Weights of a small transformer language model: MLP 256 SwiGLU, no biases in attention or MLP.
Each number is 500 + 40 x the weight over the matrix's rms, rounded and kept within 0 to 999. Layers, rows and columns count from 0. Numbers have three digits each.

# layer 2 attention output, 96x96, rms 0.199, rows 0-67, columns 0-95
538550566474508516504526436510487493453505522545430497478501491508480498485467494491483551496501449485371507553493482522487556529519500522545530516427455536508514501529504491513487545502517462504596542455441457508457482513446485509462450537533474570430462507594472455448520526512491572444
540521509491533500537551521499523452506540466529456490487484528375531523503506502581499530441525436546514500462550485509454404554425471464521491499501501444549466530511433518494560437558597533500424515529532561573466462484558452580507420438449551485549528491425466439489554528491533538510
560542498450503488477504529473479519442446535484557467516462511548505492490510527432440486486498498463550515488545452434458513531532465546389493514408478532466511573578546555445543460488467489495532569549555475425540499459583429448443576599437561500500507552614526529570491546536500527481
543481481531460498503534475421466527510488461487461535538545574454500524470547504544439555453490460465409557524423475462509430497488493450505556467493466464503582479472530515484483458469476543528509474543503514466511517463446443467459498468473468485494516537431417522488465494489536516464
601490504446555505524496561499516519456539462471450473597500516485520538508455494518509469541466514498451503488512432380508529437609484462447505525502469505472491514520429565556499455546452559475522563468478538600521506457526416508562465536455519542530431504544404607489544447577529551527
500559428541470534558493555500561529481530471544509514444442529549448444536499568491492518569467511514479480423438500488538465501486485473496493431505486505570523385516484451491495510509491550492498534519487546476501533502534493541525474472457553470513509454495474475514444497506472493576
499466509549453487544474520522510488533551472474548507495502525512504524492558487525500534501468481481522464498509553492575544501429435436484564521493503537482458451525416480525546510563498519586491488443495519500522467510495509540494554540525466460480545510497512496478510504513547488507
508506438501541572498498487509548556496494455470494564499543456453513479590481468547525505586474509493421473475478511456428537508563506486529476458534590483512519533513553498509510546508503421483432522539518511512487456470532559552491499496478597417536509539421527545558462550462531451436
529550495455475476580518498473441543519502502482528492551474573490424482481458514522518500520551559473522449466479527518520477469518563464450442443483500569487426547529498467500435500518449525446533457530477502489491433457453508494544496527544581552479535474471496568503510539592505559534
561492448572473487509440553557477442512538503521500465502474589551527508545456436457508485491529516466438456543446555401490474415457513500415506525504504537502463472545564440491481517564537459543544518440415484551529496424497466498469507505503489429530464535445513541461424478519515527458
510510436518517534489527430460530481519489524408524485478457499526563483526446515493434493535479528497562444514488560492486433561454460484461437516620437514517528501491466454418491516549509473506518491573452470567551430496524514427473493447491493462532482529461505492453519484540558502525
496454457484415567435533587448440467483487472527494535472561512490464439528457505505494481482566430457503457450482495473508470476391486471435482554510461496534436480446457583539530436531552421539447448504410494433466489443511422512535527502552479479505432451573509592474531489477450570477
459522469518518520562442581562506542479547468483480478501507481585570503508483516509508517510416420451512428517450526551464551584564490486497521514520507521508530550452558480444484588524489524477529468494527520493509500525555514505559440518538517466512502543509466566498472518544503510497
515449486453458551482440468461508485462492455545550503476446512511501442524499480484490477509463483500495536468531551513509573562555505463544577499546464462477480537489586479459490493461461508533470548511539535598542515539519457432546471441479499540458538487512481560512538491459536531495
472526535490522502484466524513463498506492448486484518536448511503515479509458539510435429529490541482540537503489502465455435537461427422449512523458532488525500479538471465599543485523507537458449519475503525456470500468585517562533479514514495425519503454440520517557449460505511484505
474531484493519543517552478515548554478475482499452424403469558458477454505492492508443424433519507560474498487526510428506490429559535495471474533503470496589569481506480531509507468541516529465423491475453522512486512494511569548552561479490430509544495465478505498494458509491583401557
451507460464459508462536531535489428523526503463527458463457513527452490507559455494553490539481503485508481510540499532508499506520533472467531498471571508529517540581500588471426522494472470558554499487571515458504407445466555486554476538481497501511474444464478483533469532445482441482
507514489489537565487516484540472488435482539517534543493458512448534516494477486482436508514434437559484518498496545564512474502532482485527462512458510497503491504511528508528491506462449471420491522475509566526506529501526527444454440533521573569459482537495512504552437452492465568521
584587479501486440460484543438483484513548545484455621483499505558527514463474482514523505469486496435491499512356417421524488490421503660474500577528512484491486569467474494453458494527481461553538405512508508549475490496499517396547514570537470458540452527460479455456494475578498421487
445447500426481514498536471474509539513457472483469451531527582469513488549471486522547528504487500495585437471469458414480437515463512587536517533513524545588495522468529493562582446447431480522460538481396510505508486478500553487504568485464469548552510542458581462515460514466473485464
578515505534495503484486490421508469464477483446482425456516513505430537480496481541487486504475479538539513440440544381527506496409439484485553534418547475526559498459536457445515543497475457520460622471602467492515514508629507532513495467408504508527564494449472544419477493489469507472
529519480569506494460503463505514534491456494498487496557449473521510517554531541532501534539496532446632512473468495493526485423436427492473507424522576522556472456549455455492513475566502378481444489527495501509502509498482500515442448434486507454510545498546583573442491455540458475500
549516475545543457429573463525479515542428486597488513372543521537522454410559500526500523519570589473486430513481497490461516494532557517451589502516421525489459442548480501438495469526490514471495438537509469574488496512460466517486471543527492440550524483557506529480521525456491487594
493495548465497503501480466595472531536468515523452555505525523512500502477466467519469485465547429458470535484551483519466423543502522513504545500570518518531482530449498499472513451472501545476511431516530462520464520463449568495471535497516504444504559452551429523530464494468522514484
454513487479477478537466499536542427458492551503555480495481521432536554509445502470492564455444525500512443511482437475445477518457466571564537518466520522444461479509471487511500486543473562516489530463533501488557436501501550481440500537452464479453419526526537476519500532524443495422
484528481480469493537517511434494500559528516479452493561537512509534513472564505463514478515456533583406512504524491513534489508490523527472519430502489475465526478499483456488461552535498504531537459509502537505580617541487502528499538561557559474448526482475546500478547479469548523529
518514508443492500527585469534550537485485478517513550505529526492450538523491487506486471519531545501512460535542510529492535499525523522536506479511467475596553499364449446482486435515524409499456452406560528536501534458520508454476435499525505471494487464556523487494475468400576542518
510460486546564577532504470507496539555519488526524487511567476550458470524509449487473521462461547447530416553471535500517429403510491539549524359507440492529514455481582502515503410445478472484551453519493475571450501533496535516463467497527420380522423460548509546535560471527469541491
475465497520484516502478558420474513485503489509438462482489523491469506532561480547474496516487495482436552462582524479544436508473578416515501443454470430473474512522517510475412579460523502475513512548495528495440527490439485532508526535462485523461614557488443574484521462446511508466
475467500504494464473503526474503495480511445564494479514479505471460452573444481532466451507476464484506510488538506509446536484493559524464568486466511492494477545496552481536532480448537457444523450472486492445526510503515491503444501471514528443488517543493507531524496473490472511509
508506562468546485516529519480489566510523514519508541453491448505550483485454487465538508501489469541553538484418526504562477560531448483501518520507544480500548516512490542490507469510549533557543518498444511504470454534571513497459518471432432529460472538483549439490510454553481522522
477535558499403524508524464477514482462515499619524519471508519514550469418499445463465476522508561500518420414509485510514450537485501557489526525472472504513509514498511489464500426566516494497450502505455501556533506496490481494476485506462438464483395495483507538496505539524536506451
474458563500462526419498522487450495481542487517538490524493527528476560447527566499520470521505533518504558539452501518531445515572496439410467563489584522534499613515474473517561505540546573495473468485488466482551554478531536549491560568502519451514529522513449535438473467530493511556
519507559544474512556504499456474432486510454422547509475508467510499500469527521512527523526477519495496518530460406563468508477506507473523514446433542530564512514468468509471612494573553472492444444502537484508537568479519491422591518543455503488463475522542542485500467571579473604533
511566434495473564498517457541468444506544524436506425528520478546530562493523522486506487469461483525517550545456497416550476478542464490488472521522432573461470474471574500476581479502521503566498448494495520589449568510496490452422482551499492411534542547566456486520464479534529489563
571479552492498497484536493484439477600515457546530483472539560452504525494508529500468515534569540491524534506486477482466469506454518507473536539561503597453565530452525448507477513524612474449477497578519482532488539494462557509556480508497496399539509483510531514502538436524482514448
534547519444530557445468458504435491521478474503446523502521478532514523509489489541507401528538494484445471507446515526515490559495527557513482461453494514512480512489530447464480446551456450475458501554489492443486479526461472448478474545456570437468469530439494527415478493528527529490
443448419434491532441417611550522491506553422418513471461431508471477504557496502492455554461426576447627510553643469399481401451502512431531501547450500491544451487502424483523576512482474446509445501462576523504407533496520543559483547423457544543531469527500507526545444478552463557598
484488535520553608449509557526553494512514544479525437480479470505524582571523543470498526496474523507531522482427464448472475520541536527529453532570421555542465459453517424543461429468468550483536491479553476548467452518470520496498542402462499509531511455545485516497414515531533491491
519511525554502472493530516569457546537492531526507520509482507503559515458483518537531505471468477521525567510510542532541476511490446494562476515504444470470472520534403526489514591481517492483442480529475494486572471551498456462469511503495546490447550468502435471549443567503496501495
440500461474513439483517486478463541488436463512518535488413542470518478496528497495531495515523577508483540498529541474478513540550453508504425545483441515397555477474493419498531394535555530577422471485506485496550591499471533483475486458452520470491507507462552547442547434553516533457
462446502522526508449509460444538494552503507506553504579498588549495485476486529479512557514429560510584463451508489453494582522491520511456498490533557440493414523555563566529604480603517478547524501481450483499441538507467512514484481453447478473473557523468582562520537550534536440502
557490517598518493518497473511457505556497476444474478500518473519475575504540496478521555583572500489475493514510489491476491501523497466534517532465501525482469455525454537524582528546438479489514513506482528526545383509455530534445474498520533546449455492466492566489562514530523527483
523456535547482560516419469512496530489525535523502477523552407458496489463548510481519492487504556582536468509526467577482432435514513611435502559464498481579506485472526490479524478527518520527519421496429467490464499501543487483587442536461494543529499600556491527485511523453497555501
481576392491481494494456482588458436544460520481493544497516501401497502518476504553509510478423575563500513443385432513549460465470452462519515520476499554517465474490596537515494517563485526527428477473482534448462518578516469491554492487445486552554477532413517404572486486520446528555
447525459475499492513573512461536409448531456547461502492510485518520500436542519549496589457534472486447478517491507425491504490440502510490466512485419464504507425512526558509500555499528446580490482482466502484562509569469520553519500477562506546474448494543467474463492507490502458514
520450543504433490557485482541439509521534534474496385484541506438410591431414412499506520529501550528439519475589598535493469526527547497524474512489515567462519419476453509510578510516518453525435487507526391516523434502466518572438488505512504459497470469493438427494486438606519475554
483476543454544484505504468470528525497521482465459569452460537485482525486497518460545590466526483475502499528450507503485544534529483474416503515521498484483560447507457520521454464499458522518487459510541510550457498503534478490532604509465514473489497487519474446522518504514545522489
527494517497485492538488539466469542478504475560472504527518558527442572488519500445485410442502464497475560606480449541456426554510521546428479503509550599520517422487500483399531495509582584558458503574476464468484474536484432440497431504505413519563505492528456540480474514453482463559
514488526543508516490541449518431506473510433517506501484529498436526487548524520509554455486473430503482529477496524454501449521523458458507526575487520488521562491537481469511489485455509530501439559511453548531510496527467504511538498496515475467535571511508489533481497491453463439471
507466451504524487561482480560495467459542481469547497572537444462528513459504459507464511457571439402451580484493520542538555466488472487518565536481531511498455479552466527434468389411451468529459466454583506487531494431466412498591533498508523549479470549486491483497490512534488487458
584482541502477522514456538526468454504449440495564494498540467511513455511492463536543526566583481439548500480452508600557553483481508497543537522493483454505496468523526552543550515521531461504538476459501531496492508484455473486485503513452467488521534426470529519478600486530476575524
435414462439505513538490525513484508523504467502487495492527473481520520453489576506497539514527474476462471438549417503507498504560516535505540474558536421478570560469536485487537535492572472498478548515494459462480536535485442514521518517480517481543445473522512513565507607497545524493
523459489461503480544498519451456528515536504488399449444483486521463460495508490461504503486459517489496507433447459519519487511455463556523491492472464511560532596502572500525491466503473441424456477515494481505484496507538500482490477550412433512460528476518469501519470461533484567489
441519501539538515522528469518498481507566475470508461493562510499534480523432510449440553464547485443531490417504499419470447435503510533541489400492568494516508547472476445388539566454581542454565526489518498496549495445444513538598508493440499484541538510494505522531506422453487542518
464476485470568468464547508495545462525459476500546487462500505470479514444489475431422525593483507459424488532535468475521481541564482505451462551492470548476532489607539517473424453500481452519489502552519474530548449471464440496539475510530516540505432529431523458492451488461493491543
641538459524465489463537454514510514459545488526506501500495607469461526542486517416480570501499494480462470512483487626527557508550446470488541453494513582520471475551516570503550513474508587455466525502541503540510507540424466582520498465565506482524505560454511474557544489454451467515
461488528492529483536495501492488461487474560553492447571548496489522501458489534449552507464465450409569487477585482482428487454486420473466380400471471519493455557372540469470498501563503504530580442499467533484586502500596463515527494492490555504530542484531485586519516487537420476453
517530485488549489444468502492478505465513480426534518513525561478523449498500538443523460515456512440531504533502598491554565503419444489479438476450373552541484432514463473510476491499471441537433528532549479573502510525508523533525524512571451552507572432492514504469489508531513537526
524488551496459532488524528506484438527463466536452488496529501470419552476528438514522436521429575457485464510529498513429497540496515532452485522565485459437474536508491556529524415520461432523526499535503450568511459530499525574494530524487541508546474500499491487485483445541488522486
552451470586526497471516455455511484502516461535499531521447467427437490474492577489503487502519485525493459560531527508508487521468507513521483520510523442455532559494473464542445513501531495506518501454495449521493501549519471522467473542566417436380486530453504513453476484521487512510
469482536545539483530460475523457517440438541566470525535566529451506585527449495545490479529521475526509500426492494516505499511497563499474496575517476408459459451481509518612464552516541503484499484507488540572499547559507523557456445502465465568522527495522468542487522421529473445517
469465509465504511492412470482478521500410543458537551477519506507408507518483525526525506552557445434463499492532457532559518545535472475448462467433498452478539552468511490479590528496492486452466492460544474445510447631493537508501454615493512516489583479448530520511512507469569490509
579441507401530464511471491514543516482524492496533508465480510471509439532485551564570434498515607487581454527456472559479508497491526496494469474525420445506535497517530545439506458546419486494509461450480465494514503519539554402480511512523504577537512518518517515470554535555481525521
519476570522519461516562536448544546575434528487523515513532497505570551456478470442455439448570494469477479537526634509435538490556494525501522607528503470628509575440512534457446445570398449567490465529448422496535550491522525487508409581516449552537494505495450493516534477521523403485
498516467423587509468494515501473467485537506435521491437407429531470507511507521570558479487483503490455478534512428492573514472436498502420509573457491555590411442471465432457519531526417546530498453459500523483511426520509499523470524470474481494528540592498525485460514537513495493534
472580553497483445426519501520531573499498554469550494513444473519444421484411462497485520496497470482471529501523531536493407440441411514471531560509559517568504525524452549480429604480481537514542452540535572451468430542568518548472544500532496496536456522432448436491442479526455481471
498525500509538502554505496585514446497479421423419460521502581553495477499517567517516484499523525506487471436498529502497472502488540608537411443494495517514533427583606439460498478468455544508526590530464522488569484468578520492521474574537524461448465550525527522552447567557583568515